Weights of a small GPT-style language model, trained from scratch on English Wikipedia.
Size: 9 layers, width 96, 3 heads of 32, MLP 384 tanh GELU.
Architecture: LayerNorm before each block, biases, tied embeddings.
Each number is 200 + 20 x the weight over the matrix's rms, rounded and kept within 0 to 999. Layers, rows and columns count from 0.

# up: layer 6 MLP up, 384x96, rms 0.0937, rows 310-378, columns 48-95
# down: layer 6 MLP down (transposed), 384x96, rms 0.093, rows 310-378, columns 48-95
up310,178,201,195,176,209,163,200,211,201,200,233,183,219,175,208,183,216,202,234,231,190,169,192,228,200,190,184,235,197,215,199,187,182,191,187,206,205,188,227,188,190,219,204,206,188,195,189,169
down310,211,202,170,199,195,196,213,216,209,211,208,183,221,206,177,218,169,185,198,213,202,243,214,218,198,224,204,225,209,210,196,181,209,214,219,232,214,209,200,201,203,200,216,166,196,166,188,212
up311,208,221,211,216,205,227,196,187,149,223,187,177,193,161,187,157,191,180,216,201,202,203,199,224,188,165,206,207,187,249,222,192,182,205,182,208,187,194,202,191,166,195,189,200,141,172,207,213
down311,198,225,172,233,208,179,182,227,188,232,182,199,169,204,192,174,178,204,173,220,201,183,228,193,195,197,190,195,193,176,205,200,197,188,225,221,164,198,224,200,209,209,203,198,190,188,219,183
up312,193,222,208,180,169,229,212,193,193,209,228,176,205,180,189,216,208,209,216,233,212,180,175,203,177,174,219,221,197,211,209,176,203,199,169,174,195,207,200,209,210,202,206,230,189,197,206,206
down312,203,222,179,158,189,203,196,200,206,232,175,187,203,246,176,191,196,231,188,203,176,196,236,216,171,209,223,187,201,182,183,220,208,184,190,184,168,179,207,204,173,169,194,188,178,215,211,185
up313,189,184,233,169,163,213,178,163,154,185,176,229,200,203,171,176,206,180,216,167,169,225,152,206,199,201,195,216,185,207,204,197,169,182,153,175,183,213,162,167,195,200,242,201,178,191,188,149
down313,187,206,221,158,180,186,199,184,167,203,126,214,180,245,207,193,184,187,203,191,192,208,207,173,260,233,198,216,166,210,164,160,191,188,170,175,236,190,232,173,185,206,182,224,207,249,202,204
up314,200,219,192,211,210,187,189,203,175,170,134,184,189,200,174,190,171,200,183,210,209,201,232,178,212,229,228,184,193,161,177,171,192,217,211,213,196,211,197,202,221,202,212,202,220,174,221,198
down314,150,169,202,193,224,203,184,178,233,190,195,233,176,193,234,174,161,174,186,202,231,181,184,174,209,176,228,198,244,201,189,231,215,211,218,226,222,195,175,175,207,192,183,187,183,216,203,204
up315,215,189,177,182,201,188,194,187,221,162,224,204,196,195,154,207,180,224,201,199,242,181,213,198,192,200,197,217,252,215,184,173,223,171,208,206,179,182,184,211,177,185,202,240,190,218,187,240
down315,219,210,242,229,206,201,175,213,239,170,224,193,232,199,172,206,209,152,212,217,204,187,178,204,216,201,194,218,190,190,205,171,173,212,210,206,201,230,180,203,198,226,224,229,200,202,229,214
up316,208,213,186,220,213,171,205,194,199,192,217,195,207,199,188,207,210,169,194,173,193,199,167,234,192,176,192,232,195,194,182,207,171,199,205,174,192,222,210,205,198,196,193,183,205,176,207,211
down316,209,230,223,249,184,215,170,181,189,218,202,186,194,193,189,235,266,188,173,214,199,161,216,187,234,180,208,193,183,201,192,211,204,224,198,194,202,188,206,207,226,234,210,221,245,157,213,200
up317,213,160,191,187,203,170,176,181,195,204,162,210,196,181,209,187,180,191,215,203,162,204,218,202,208,212,184,186,156,203,181,200,204,206,190,207,208,195,198,213,236,193,224,224,227,193,207,205
down317,217,204,173,220,194,194,187,234,207,197,210,158,176,221,182,171,198,172,176,249,183,196,180,201,202,206,220,191,198,185,211,181,187,190,168,204,199,235,186,202,212,199,189,214,216,177,198,199
up318,180,156,182,164,183,184,182,168,182,163,205,204,170,221,224,197,224,213,200,190,202,186,187,210,160,217,185,162,219,202,219,183,236,197,166,206,183,215,158,188,184,204,186,195,191,189,217,191
down318,206,163,197,177,201,174,170,213,252,187,214,200,193,178,234,190,206,179,193,181,207,230,186,219,209,225,183,175,217,172,177,203,185,198,197,209,209,207,194,204,180,195,214,174,221,180,167,229
up319,218,195,148,228,173,157,201,218,184,216,213,194,213,222,198,193,184,189,207,197,199,180,209,191,209,182,165,193,194,174,165,200,196,177,210,198,198,184,147,185,189,181,188,216,187,188,212,195
down319,190,199,159,204,186,181,200,214,171,176,190,213,222,193,209,190,201,206,179,189,192,166,247,197,185,170,235,195,215,221,190,187,192,198,228,212,187,200,159,205,198,177,147,232,173,231,189,204
up320,202,229,180,188,205,162,178,214,221,192,191,233,214,202,181,219,206,200,211,191,235,185,232,168,186,212,208,212,214,183,215,207,188,209,171,239,204,204,169,203,218,230,206,208,215,159,193,189
down320,192,172,171,214,207,225,217,194,224,216,219,193,198,221,210,187,192,189,157,253,209,199,222,200,235,219,193,194,194,192,181,221,181,170,203,202,219,193,210,188,163,186,200,211,225,216,216,201
up321,219,205,201,193,184,197,185,194,207,212,172,204,215,196,190,198,202,218,218,214,197,191,211,185,219,208,192,168,189,193,196,173,213,183,252,198,220,216,211,217,191,193,174,190,167,198,204,175
down321,204,211,160,210,214,182,172,206,222,232,240,220,169,216,188,230,192,232,183,158,198,202,165,201,173,174,188,211,221,178,221,194,202,190,198,210,189,221,202,206,208,189,207,214,169,183,201,234
up322,198,205,166,206,152,205,200,196,213,197,199,251,176,215,199,192,191,206,218,182,214,194,206,204,177,204,198,180,202,228,239,201,201,207,203,199,245,175,170,178,191,202,213,160,173,177,208,216
down322,186,229,193,181,204,161,182,231,213,184,208,173,212,202,226,210,206,206,180,206,170,173,210,179,193,181,236,215,207,191,181,211,206,218,191,192,182,233,185,223,184,169,203,168,235,198,176,222
up323,216,192,202,206,233,172,177,182,176,206,176,175,173,180,169,202,221,231,216,203,192,177,198,172,176,229,222,191,192,183,176,213,166,210,170,204,194,192,168,212,199,176,207,204,206,184,192,182
down323,212,250,155,204,185,174,213,181,171,221,206,224,204,194,206,204,205,188,214,161,207,221,210,193,192,163,201,216,200,204,191,198,214,183,202,174,216,210,200,194,190,171,202,198,169,184,204,217
up324,202,189,214,193,199,213,217,219,193,208,168,175,214,207,182,215,235,204,194,182,158,205,162,162,175,211,168,184,169,187,189,193,180,191,201,179,180,208,169,206,206,202,249,200,163,203,211,176
down324,203,206,179,166,216,185,229,201,176,228,221,197,193,204,173,192,177,190,185,199,247,196,180,194,228,201,212,161,207,199,170,239,243,207,199,193,183,175,215,177,214,182,219,211,190,227,200,193
up325,210,244,202,166,225,179,209,220,211,197,228,163,180,199,218,179,202,218,219,202,184,190,194,215,197,179,214,176,215,201,206,236,207,188,197,173,184,214,172,214,196,223,225,215,180,245,207,187
down325,212,216,228,203,203,198,216,194,230,179,199,181,188,207,198,199,192,193,203,212,212,203,173,208,183,216,170,176,206,190,210,203,210,219,195,168,208,174,238,205,200,226,219,173,225,187,213,178
up326,212,193,202,190,203,206,186,220,216,184,221,202,215,218,196,214,183,198,215,214,241,170,183,188,166,217,239,172,220,200,228,210,206,205,197,183,184,166,185,185,197,197,195,197,229,165,235,188
down326,194,207,183,205,184,194,231,187,227,227,207,203,190,164,228,153,234,166,211,167,200,221,218,223,229,173,188,200,216,234,213,200,236,187,211,179,171,226,204,183,191,190,209,202,203,202,200,201
up327,223,189,169,239,183,206,236,236,207,192,186,172,203,225,190,203,153,182,230,208,192,223,187,238,202,214,153,187,191,191,218,186,160,183,210,200,166,201,205,171,206,219,225,174,205,195,209,222
down327,190,216,179,175,185,214,191,164,187,210,190,232,206,201,187,204,163,229,179,213,196,210,215,184,207,196,219,196,196,180,180,231,222,188,198,219,200,190,210,211,224,215,186,215,197,210,199,201
up328,198,183,175,231,217,165,210,214,185,222,193,203,209,187,223,169,193,222,212,218,210,195,169,194,223,208,193,169,210,197,163,155,207,209,217,166,209,195,223,203,159,191,206,170,187,179,206,183
down328,205,226,195,178,206,194,217,204,206,213,215,192,185,221,213,229,221,184,220,219,184,199,211,205,185,198,235,206,212,168,163,191,204,158,211,250,166,214,198,187,212,206,183,229,170,212,213,243
up329,204,176,208,214,183,178,206,191,211,209,173,175,190,191,200,178,228,150,189,182,215,218,230,213,217,206,216,215,220,210,196,193,200,224,210,215,175,218,187,190,198,236,198,204,206,152,193,186
down329,189,213,208,213,225,208,233,194,185,198,224,216,184,175,216,184,211,246,224,224,196,213,197,182,208,223,168,213,199,185,201,179,212,177,184,185,225,183,206,185,200,200,225,202,166,251,208,217
up330,180,180,192,242,212,171,236,210,189,229,197,230,167,203,196,213,193,220,201,198,195,180,180,199,167,168,237,185,203,236,184,180,195,204,198,220,230,227,189,194,171,200,216,168,189,195,195,198
down330,197,185,214,205,176,177,195,198,239,217,223,203,199,202,208,243,197,174,183,208,203,213,148,178,193,188,205,166,191,191,198,188,178,208,200,188,180,200,159,198,211,195,172,227,196,187,182,224
up331,177,211,221,194,193,191,179,208,232,214,201,181,185,178,227,196,177,233,160,199,237,197,180,174,224,194,194,171,201,202,215,192,196,184,180,190,205,224,185,173,151,223,209,221,204,189,218,203
down331,185,163,195,180,200,211,201,238,213,216,198,192,194,195,184,201,205,196,190,182,214,180,222,222,152,168,194,185,253,240,215,161,211,212,192,245,216,172,192,204,204,224,200,205,210,195,174,180
up332,229,158,205,184,189,209,183,228,147,222,184,194,196,211,198,194,179,210,185,166,192,222,201,177,190,216,237,173,187,188,176,174,198,222,163,187,160,205,214,206,215,211,194,185,198,213,196,147
down332,183,210,184,181,194,222,165,164,202,191,184,184,226,214,210,226,204,217,187,247,168,194,224,173,238,222,205,205,219,211,208,210,188,206,190,200,170,206,173,240,189,189,221,172,199,184,173,181
up333,186,214,177,183,243,170,204,212,163,184,231,204,185,188,191,216,223,193,184,208,174,182,179,218,202,172,192,185,193,207,212,191,167,175,197,193,210,187,191,198,178,200,211,208,207,197,195,199
down333,179,202,193,221,191,188,209,210,232,219,176,208,201,217,206,202,160,194,187,185,192,217,183,215,206,237,210,198,203,194,182,180,200,200,199,160,215,196,228,223,206,202,209,197,212,190,217,128
up334,180,173,206,205,191,208,188,166,191,150,181,183,194,217,216,177,188,184,207,188,174,191,167,239,204,180,199,167,220,211,164,219,219,199,223,210,164,185,212,183,192,191,237,166,173,164,186,220
down334,221,211,213,187,207,216,206,191,209,219,206,221,209,197,234,186,222,212,219,187,206,174,220,179,226,185,204,216,196,190,223,213,210,205,199,198,222,199,188,168,208,191,208,207,206,211,201,225
up335,208,173,213,211,200,178,191,180,197,232,188,235,171,190,205,194,201,164,189,179,220,199,201,172,189,189,217,191,172,197,161,188,202,195,180,206,204,206,184,171,162,221,193,216,186,206,212,210
down335,198,151,182,194,232,173,224,154,223,213,228,203,202,206,205,194,184,215,199,182,191,232,217,203,215,198,189,196,184,188,204,195,225,203,204,197,201,220,225,221,190,223,197,200,220,189,177,215
up336,192,193,183,213,195,191,202,182,154,225,199,153,213,138,165,230,221,244,203,198,180,181,175,198,215,221,216,210,242,197,203,226,224,197,191,167,208,207,194,194,213,228,178,178,226,168,177,224
down336,201,198,221,203,218,250,224,208,180,202,233,177,181,196,217,211,219,201,224,227,201,229,183,191,183,229,174,260,215,157,199,195,204,213,221,190,218,230,192,210,228,161,166,198,175,204,186,178
up337,187,227,244,206,184,210,171,227,196,169,231,217,198,209,193,201,202,192,172,183,207,185,185,208,229,184,184,202,215,196,196,206,215,230,205,216,223,195,220,204,219,200,198,197,203,178,227,223
down337,216,196,224,182,186,196,215,166,220,217,207,204,213,197,221,189,191,217,239,199,186,217,202,217,238,211,223,205,193,198,174,212,215,196,155,166,243,210,185,198,191,238,184,227,203,212,182,202
up338,200,179,183,205,205,216,211,185,199,211,246,210,157,204,196,181,186,172,218,196,169,222,189,209,204,178,193,185,217,232,182,169,207,186,210,165,215,181,222,172,216,216,182,202,202,192,231,165
down338,220,214,178,181,217,200,216,154,204,226,208,205,176,195,221,146,191,194,216,191,224,213,230,210,197,187,187,195,178,206,221,214,210,194,225,201,209,187,220,237,212,166,213,212,165,195,178,209
up339,203,254,177,230,216,191,198,232,181,188,220,184,175,199,202,202,198,192,209,212,184,210,184,187,200,217,211,192,218,192,208,211,193,194,174,198,171,201,155,205,222,234,176,197,196,184,238,198
down339,225,174,165,167,207,230,201,164,215,174,205,203,211,197,185,190,237,197,185,168,190,159,215,196,210,192,149,208,178,192,207,223,223,181,180,179,204,233,239,185,196,186,215,202,192,188,184,222
up340,197,190,217,173,173,207,229,194,228,165,186,224,168,186,185,196,227,188,181,205,209,215,217,190,148,208,190,170,193,216,184,206,199,165,192,188,214,190,186,198,184,208,227,172,195,190,193,204
down340,218,189,213,215,191,179,199,193,197,197,206,218,238,204,202,192,182,222,209,217,211,226,186,191,196,187,211,186,182,240,168,198,231,208,189,193,176,214,200,194,200,225,169,197,187,211,189,235
up341,205,200,182,210,211,233,203,197,214,220,191,255,194,181,194,165,174,187,172,210,234,206,173,183,203,208,220,189,193,168,194,190,168,192,219,200,213,202,190,215,222,205,223,169,176,159,216,222
down341,138,233,171,183,210,213,218,214,177,150,226,186,182,200,205,197,246,228,208,197,175,227,197,219,190,217,184,216,171,215,184,205,199,191,181,227,180,175,232,197,207,227,206,203,203,232,246,249
up342,197,168,169,213,167,185,185,214,183,181,213,209,188,185,194,179,249,152,194,202,183,211,186,200,170,223,177,218,165,163,215,187,165,224,202,193,167,231,195,198,240,202,202,159,179,206,212,195
down342,196,206,196,216,202,179,220,208,197,204,183,176,199,220,222,198,188,218,196,213,161,189,204,217,203,203,216,210,223,220,206,212,213,205,210,176,202,189,221,210,213,225,199,189,209,191,182,178
up343,173,183,182,199,191,202,216,184,218,210,195,198,181,192,219,186,207,204,164,184,188,214,207,176,247,214,213,241,201,231,174,221,206,211,192,182,219,186,189,192,180,197,193,182,171,182,217,178
down343,203,223,225,202,192,173,217,194,199,205,223,210,241,207,187,189,205,225,210,173,192,193,208,201,183,217,196,171,193,192,176,215,212,184,181,215,158,200,229,191,207,198,179,191,200,199,190,198
up344,167,193,201,195,208,195,210,215,227,171,210,170,196,210,200,196,189,202,234,209,222,213,195,199,176,201,199,184,163,176,213,192,230,209,175,169,218,184,147,223,172,179,204,176,220,181,189,197
down344,191,184,210,211,232,173,209,198,192,207,200,187,194,225,214,201,186,203,215,208,175,210,225,176,223,202,209,222,232,189,214,207,192,230,212,237,201,184,175,184,211,213,226,195,218,181,213,237
up345,218,167,220,185,219,236,211,201,175,194,205,196,174,204,207,200,212,196,204,179,201,191,235,190,192,241,225,187,191,198,196,184,218,229,186,201,201,219,196,183,183,190,207,182,209,220,220,198
down345,203,195,192,203,181,212,192,192,201,225,179,202,212,187,185,168,211,160,230,225,187,201,191,194,217,178,215,206,195,200,170,192,227,167,184,217,189,199,176,190,209,198,204,226,162,170,197,203
up346,207,168,220,204,196,213,219,207,192,179,210,177,215,214,186,208,189,217,195,220,189,216,163,212,220,191,198,167,169,205,223,191,172,218,215,198,195,218,180,184,163,215,207,173,220,185,178,196
down346,205,208,202,198,193,185,226,191,194,214,193,179,194,183,167,182,199,227,233,196,180,198,190,189,214,205,192,196,229,202,199,202,200,189,164,191,174,212,208,242,222,186,172,228,192,207,209,175
up347,188,223,217,184,219,210,205,212,186,209,225,217,197,220,200,207,224,215,214,172,248,225,178,234,218,216,207,191,207,211,231,208,219,206,190,183,196,219,200,204,192,177,169,191,189,183,237,180
down347,185,149,174,202,210,193,182,206,211,202,227,225,204,202,185,196,216,211,215,203,190,199,231,149,143,226,201,212,227,213,180,209,210,191,197,205,204,202,224,218,203,211,215,207,183,160,214,196
up348,190,166,209,184,190,210,230,193,187,195,199,182,159,209,193,190,218,223,183,189,177,207,236,180,179,204,192,201,209,208,183,187,167,175,218,212,199,186,159,186,172,186,223,207,198,172,188,203
down348,182,151,180,180,192,202,197,186,204,220,195,208,224,228,195,216,212,226,217,205,203,189,199,193,192,183,196,243,200,171,223,211,203,232,200,211,202,182,227,207,231,224,189,215,200,209,194,214
up349,192,236,166,192,205,224,179,206,210,194,196,186,198,223,206,218,191,232,195,211,199,175,188,183,249,147,195,182,194,195,218,187,213,194,185,237,206,243,139,196,208,198,188,208,171,174,231,197
down349,246,217,205,223,202,201,207,189,209,198,243,213,189,194,203,175,201,225,218,240,193,230,230,216,198,205,201,192,265,191,170,184,209,160,220,185,216,201,201,212,199,170,184,203,218,207,204,180
up350,196,229,174,202,247,189,183,213,209,175,223,232,208,191,197,213,176,172,201,209,202,173,207,183,186,178,186,222,189,177,206,219,195,181,191,204,202,202,184,214,239,207,202,184,222,162,220,211
down350,156,181,192,188,187,214,204,198,194,213,224,173,219,208,215,214,217,204,156,212,203,195,213,189,213,205,224,150,215,192,237,191,223,148,216,209,210,208,218,204,190,224,169,193,169,212,186,191
up351,216,242,207,199,218,215,193,219,189,165,207,185,214,220,207,221,210,216,171,194,238,232,172,186,194,203,257,200,202,192,217,181,203,205,185,214,198,201,182,231,199,234,220,176,179,186,235,235
down351,226,188,234,173,173,202,174,237,187,222,181,188,187,207,179,237,196,211,166,220,159,185,221,221,183,207,205,208,224,204,222,212,171,211,175,202,222,150,223,237,194,193,216,176,179,180,197,235
up352,199,232,212,178,202,227,224,221,203,209,195,217,190,187,218,149,202,200,180,226,197,214,234,205,205,204,198,178,188,237,191,183,169,186,236,195,213,210,217,194,175,209,199,178,210,253,239,215
down352,204,157,199,243,205,206,154,199,186,213,162,217,210,220,220,168,197,186,191,197,182,210,199,209,211,193,189,192,192,210,201,182,215,198,152,194,206,183,167,198,176,214,184,218,235,197,186,216
up353,178,189,208,178,192,208,207,193,237,209,226,220,203,221,190,215,184,168,213,200,187,208,194,210,187,232,226,188,205,181,224,213,178,179,252,203,227,191,182,229,197,194,203,199,204,190,239,211
down353,199,207,200,197,217,179,193,200,179,176,205,195,220,186,203,202,218,195,189,207,185,200,222,248,218,201,186,206,202,215,211,206,221,194,197,232,234,228,225,195,180,195,221,206,198,207,201,203
up354,190,201,164,192,240,214,176,223,177,186,202,225,185,207,196,167,162,224,187,206,227,173,166,189,211,199,196,182,174,224,196,157,212,159,156,211,197,226,206,203,165,195,155,177,172,209,214,211
down354,200,218,196,211,180,171,157,221,212,191,182,183,192,202,198,216,205,236,218,195,159,230,163,200,214,198,176,183,237,175,198,153,167,234,198,198,215,216,229,217,208,180,191,200,203,155,145,186
up355,247,198,188,203,216,217,193,212,184,231,193,195,220,190,201,210,207,208,176,216,209,216,181,182,181,181,218,221,213,223,172,207,229,223,213,154,221,182,208,206,182,218,198,194,208,187,199,197
down355,156,214,178,180,186,190,220,211,195,182,200,219,179,185,211,200,170,180,243,180,234,221,194,203,238,222,168,189,174,192,201,222,174,216,190,223,203,184,200,206,185,197,165,220,203,224,208,180
up356,154,235,208,195,220,221,172,239,216,214,209,175,202,198,217,201,225,224,194,245,183,180,177,209,216,179,202,188,193,177,184,190,213,182,189,207,209,236,238,208,205,209,243,224,189,225,216,181
down356,222,219,167,207,238,185,203,195,209,215,213,236,216,211,185,228,188,215,225,192,200,193,173,223,229,191,186,214,208,184,228,225,213,222,183,184,205,147,188,189,197,204,189,194,197,200,188,212
up357,217,203,214,210,196,207,180,189,202,240,219,212,234,202,196,186,222,200,205,173,202,161,201,235,232,185,211,196,191,209,197,205,168,187,174,184,202,198,210,191,200,194,189,217,182,202,196,163
down357,139,216,201,214,171,221,206,204,218,193,191,210,155,182,208,180,171,195,209,194,196,191,205,202,227,220,234,207,208,177,226,197,180,194,195,218,223,195,202,214,219,208,215,183,176,210,175,200
up358,190,191,170,177,221,204,181,219,163,218,215,212,204,157,217,218,230,219,189,178,187,165,245,194,194,199,201,248,177,179,175,222,197,187,191,187,193,204,209,227,211,205,178,208,207,185,202,143
down358,229,222,185,205,198,195,179,190,214,206,188,190,184,194,207,202,182,209,197,186,224,184,179,263,209,192,191,185,188,188,216,189,153,228,220,208,202,219,201,205,230,203,231,210,201,193,202,214
up359,192,186,203,191,172,172,193,183,160,208,185,187,215,215,203,206,197,230,186,225,190,169,174,197,205,190,200,183,144,199,186,179,174,214,201,162,222,191,179,195,198,214,180,220,200,167,207,188
down359,200,175,226,216,187,185,222,208,208,205,236,214,192,199,198,202,184,190,246,196,208,208,178,165,200,167,182,172,227,218,186,198,187,177,183,203,173,190,215,216,188,209,193,209,177,188,210,191
up360,235,203,202,170,199,174,180,216,204,181,204,188,186,199,185,185,197,206,205,230,189,186,186,189,189,210,226,149,187,182,174,208,190,193,202,203,198,226,229,203,223,226,204,193,219,177,197,221
down360,206,196,164,204,200,211,212,218,224,178,228,259,176,183,215,240,171,233,242,194,199,214,202,202,194,184,181,170,245,189,218,158,187,197,226,234,184,169,228,184,216,239,237,204,200,180,178,205
up361,162,214,193,172,188,182,180,205,209,214,228,223,166,207,206,175,181,208,173,234,188,151,207,183,236,179,196,207,184,191,229,183,165,224,230,169,216,241,177,222,224,211,208,188,193,205,198,209
down361,198,220,248,206,224,185,192,224,198,195,172,188,236,196,186,220,198,218,197,204,191,188,161,214,187,185,233,194,164,225,190,186,245,218,195,243,210,183,188,187,198,213,207,221,222,242,201,193
up362,191,167,224,163,211,189,185,229,203,208,179,199,170,197,204,216,193,185,166,197,185,190,219,232,211,181,154,181,214,208,216,208,211,190,191,201,193,180,219,189,174,188,192,208,198,209,212,181
down362,169,171,210,140,210,202,177,214,206,201,201,186,215,245,223,173,226,211,157,179,214,196,221,213,188,160,205,189,194,225,254,189,183,229,210,151,162,166,242,214,218,176,227,215,222,207,183,241
up363,204,201,204,230,223,203,222,184,212,226,172,212,205,178,206,201,204,156,191,195,198,197,197,205,161,200,196,186,202,198,176,230,245,169,197,141,230,197,176,188,204,204,229,170,200,183,190,176
down363,215,178,203,189,173,209,173,196,258,200,218,191,197,217,219,202,193,212,204,218,225,187,197,208,202,183,197,202,192,189,223,214,213,193,208,205,193,203,158,218,191,176,213,250,218,159,187,200
up364,193,195,184,179,216,220,217,233,212,216,155,194,177,208,207,203,191,194,177,217,215,215,183,213,195,188,165,195,176,214,192,171,188,202,208,183,197,176,176,187,170,236,207,183,225,213,205,182
down364,232,197,220,237,183,220,164,171,200,201,198,176,198,191,187,212,222,222,182,187,185,186,194,215,201,195,222,185,222,195,177,202,185,183,205,178,205,185,179,184,210,207,203,232,215,196,195,241
up365,184,204,204,176,214,229,214,186,245,213,226,191,186,236,222,200,189,209,209,187,195,183,185,233,223,201,196,161,196,208,180,223,201,166,143,193,153,204,167,187,197,207,208,178,222,199,205,194
down365,224,198,204,206,213,189,160,199,191,206,217,192,165,217,188,207,165,206,202,204,230,203,195,179,187,223,202,232,244,196,215,188,213,245,185,190,170,218,231,199,214,193,196,208,210,250,215,182
up366,185,170,186,236,212,209,182,182,196,166,201,193,202,206,197,214,187,222,201,193,169,227,209,219,206,184,162,202,205,191,203,181,234,224,167,222,195,222,159,223,174,185,189,194,189,216,174,190
down366,226,171,195,172,235,203,213,178,203,175,178,169,237,208,205,198,222,205,187,204,155,236,254,179,194,192,202,172,216,177,206,188,216,209,176,216,174,202,177,233,172,236,173,182,214,150,200,208
up367,228,225,183,182,238,199,220,184,179,213,177,229,181,174,200,211,169,241,170,207,228,219,210,233,203,205,195,173,196,181,203,164,228,182,175,192,204,191,194,206,200,233,200,182,225,199,213,209
down367,203,179,201,204,193,207,177,219,217,212,179,194,216,199,210,250,189,141,238,216,177,191,202,183,208,183,196,217,205,178,173,211,188,192,188,197,191,208,193,202,183,204,203,209,176,165,195,247
up368,193,184,149,226,210,174,180,172,196,212,192,188,226,221,192,196,212,189,201,202,168,198,190,197,199,161,197,195,200,190,197,204,246,189,217,220,190,201,185,168,177,224,189,176,192,213,179,202
down368,193,199,208,182,166,232,218,228,216,183,201,194,165,219,189,208,205,222,178,191,230,196,221,224,197,225,184,225,223,214,215,164,202,202,160,196,215,210,202,211,188,219,176,246,217,203,211,159
up369,205,160,217,203,237,191,191,187,224,201,178,174,192,208,210,172,175,169,185,221,193,231,216,195,198,184,172,200,191,205,193,173,208,197,196,180,175,200,190,235,187,209,218,195,200,173,204,205
down369,191,218,168,220,215,203,213,181,175,189,229,265,234,140,217,222,202,182,188,172,217,203,216,174,217,217,201,203,201,195,170,183,226,185,189,189,193,194,197,221,203,173,188,201,203,231,225,209
up370,202,180,176,188,198,174,207,218,203,221,219,215,162,217,213,223,193,173,209,201,194,193,202,178,195,221,164,219,206,186,208,236,188,205,185,167,208,220,234,211,227,219,242,198,191,187,182,192
down370,212,202,220,177,213,213,237,189,213,210,209,165,192,188,210,198,186,184,172,211,171,186,163,189,197,148,214,216,200,210,156,190,229,213,221,192,201,249,207,211,199,221,217,195,207,192,195,199
up371,161,228,211,219,171,211,178,211,190,133,219,182,175,190,160,206,210,213,166,180,153,223,186,184,191,198,211,215,199,175,231,218,171,216,201,220,211,213,169,194,193,170,196,183,221,189,199,248
down371,192,252,232,240,203,181,185,234,174,204,208,188,232,189,230,219,228,197,214,171,176,244,172,224,189,235,189,214,219,178,174,170,179,212,197,208,160,195,189,181,200,205,189,210,190,219,231,220
up372,194,200,174,176,202,248,200,202,215,227,204,160,189,195,184,181,185,168,184,198,201,204,204,198,208,180,184,204,182,176,188,199,175,202,193,232,220,210,203,195,214,215,176,219,172,205,216,236
down372,190,231,207,203,195,199,205,206,179,222,193,186,190,182,201,217,199,222,218,194,191,247,192,189,226,215,195,219,180,216,182,171,182,201,164,171,190,200,214,164,195,154,211,210,223,218,195,221
up373,210,181,208,225,209,245,178,207,212,205,210,196,227,194,225,195,199,213,172,200,207,254,189,198,190,178,219,172,222,232,191,209,224,217,224,214,228,172,200,204,180,221,191,189,195,188,200,202
down373,203,231,206,204,179,162,162,197,213,177,209,184,183,229,173,204,209,157,185,232,201,171,216,212,206,169,228,230,204,173,192,211,205,182,218,216,217,230,169,210,196,217,215,197,172,205,191,211
up374,184,212,188,185,170,195,194,180,197,216,203,204,172,184,170,208,198,225,191,239,191,194,172,191,220,203,193,209,201,169,201,245,169,184,222,202,216,211,212,221,166,202,220,154,243,204,193,207
down374,189,224,193,225,195,214,181,187,216,211,235,170,211,183,196,194,229,200,190,238,181,207,183,196,211,197,185,166,207,198,212,235,199,182,228,183,185,200,192,218,220,182,199,214,219,206,144,200
up375,177,184,181,218,189,181,187,200,190,180,216,187,195,173,230,170,219,203,182,135,193,203,210,216,181,181,182,202,181,170,232,155,198,207,207,185,159,146,223,175,211,207,208,230,189,162,183,162
down375,210,220,227,196,199,199,234,254,174,152,203,180,194,151,205,249,242,210,239,174,197,190,193,188,216,210,186,169,177,167,177,205,187,214,172,152,189,184,226,197,203,216,184,205,207,194,185,250
up376,198,206,174,194,213,214,196,216,198,180,201,178,216,211,219,176,246,156,219,172,209,214,190,214,198,233,215,215,178,180,180,170,203,195,202,181,176,228,182,223,189,214,198,183,153,254,183,213
down376,214,190,203,195,229,224,202,219,193,168,195,191,181,177,160,212,218,207,222,166,201,176,160,231,162,215,233,227,196,226,222,168,192,232,177,225,193,212,210,175,190,166,186,183,191,161,229,153
up377,201,211,197,181,202,213,180,179,174,210,181,204,165,197,188,174,206,216,201,183,222,205,196,179,220,209,172,206,203,201,199,201,166,173,194,185,227,200,244,207,155,235,197,245,197,189,184,209
down377,198,178,210,183,217,193,222,192,220,189,214,196,170,181,222,215,177,153,199,195,209,228,224,223,150,165,230,203,211,151,226,206,163,228,175,240,213,195,192,178,191,198,207,192,186,178,211,175
up378,178,185,196,229,222,172,175,214,187,211,211,198,175,234,208,235,159,218,197,171,181,194,193,231,229,228,184,190,205,198,224,185,205,138,187,180,197,160,205,223,220,210,170,188,209,218,177,185
down378,143,179,161,194,156,196,175,166,175,221,176,230,196,197,238,169,199,243,225,239,186,184,226,171,213,240,209,222,222,202,216,177,211,167,205,228,229,183,195,198,203,184,215,179,179,191,208,207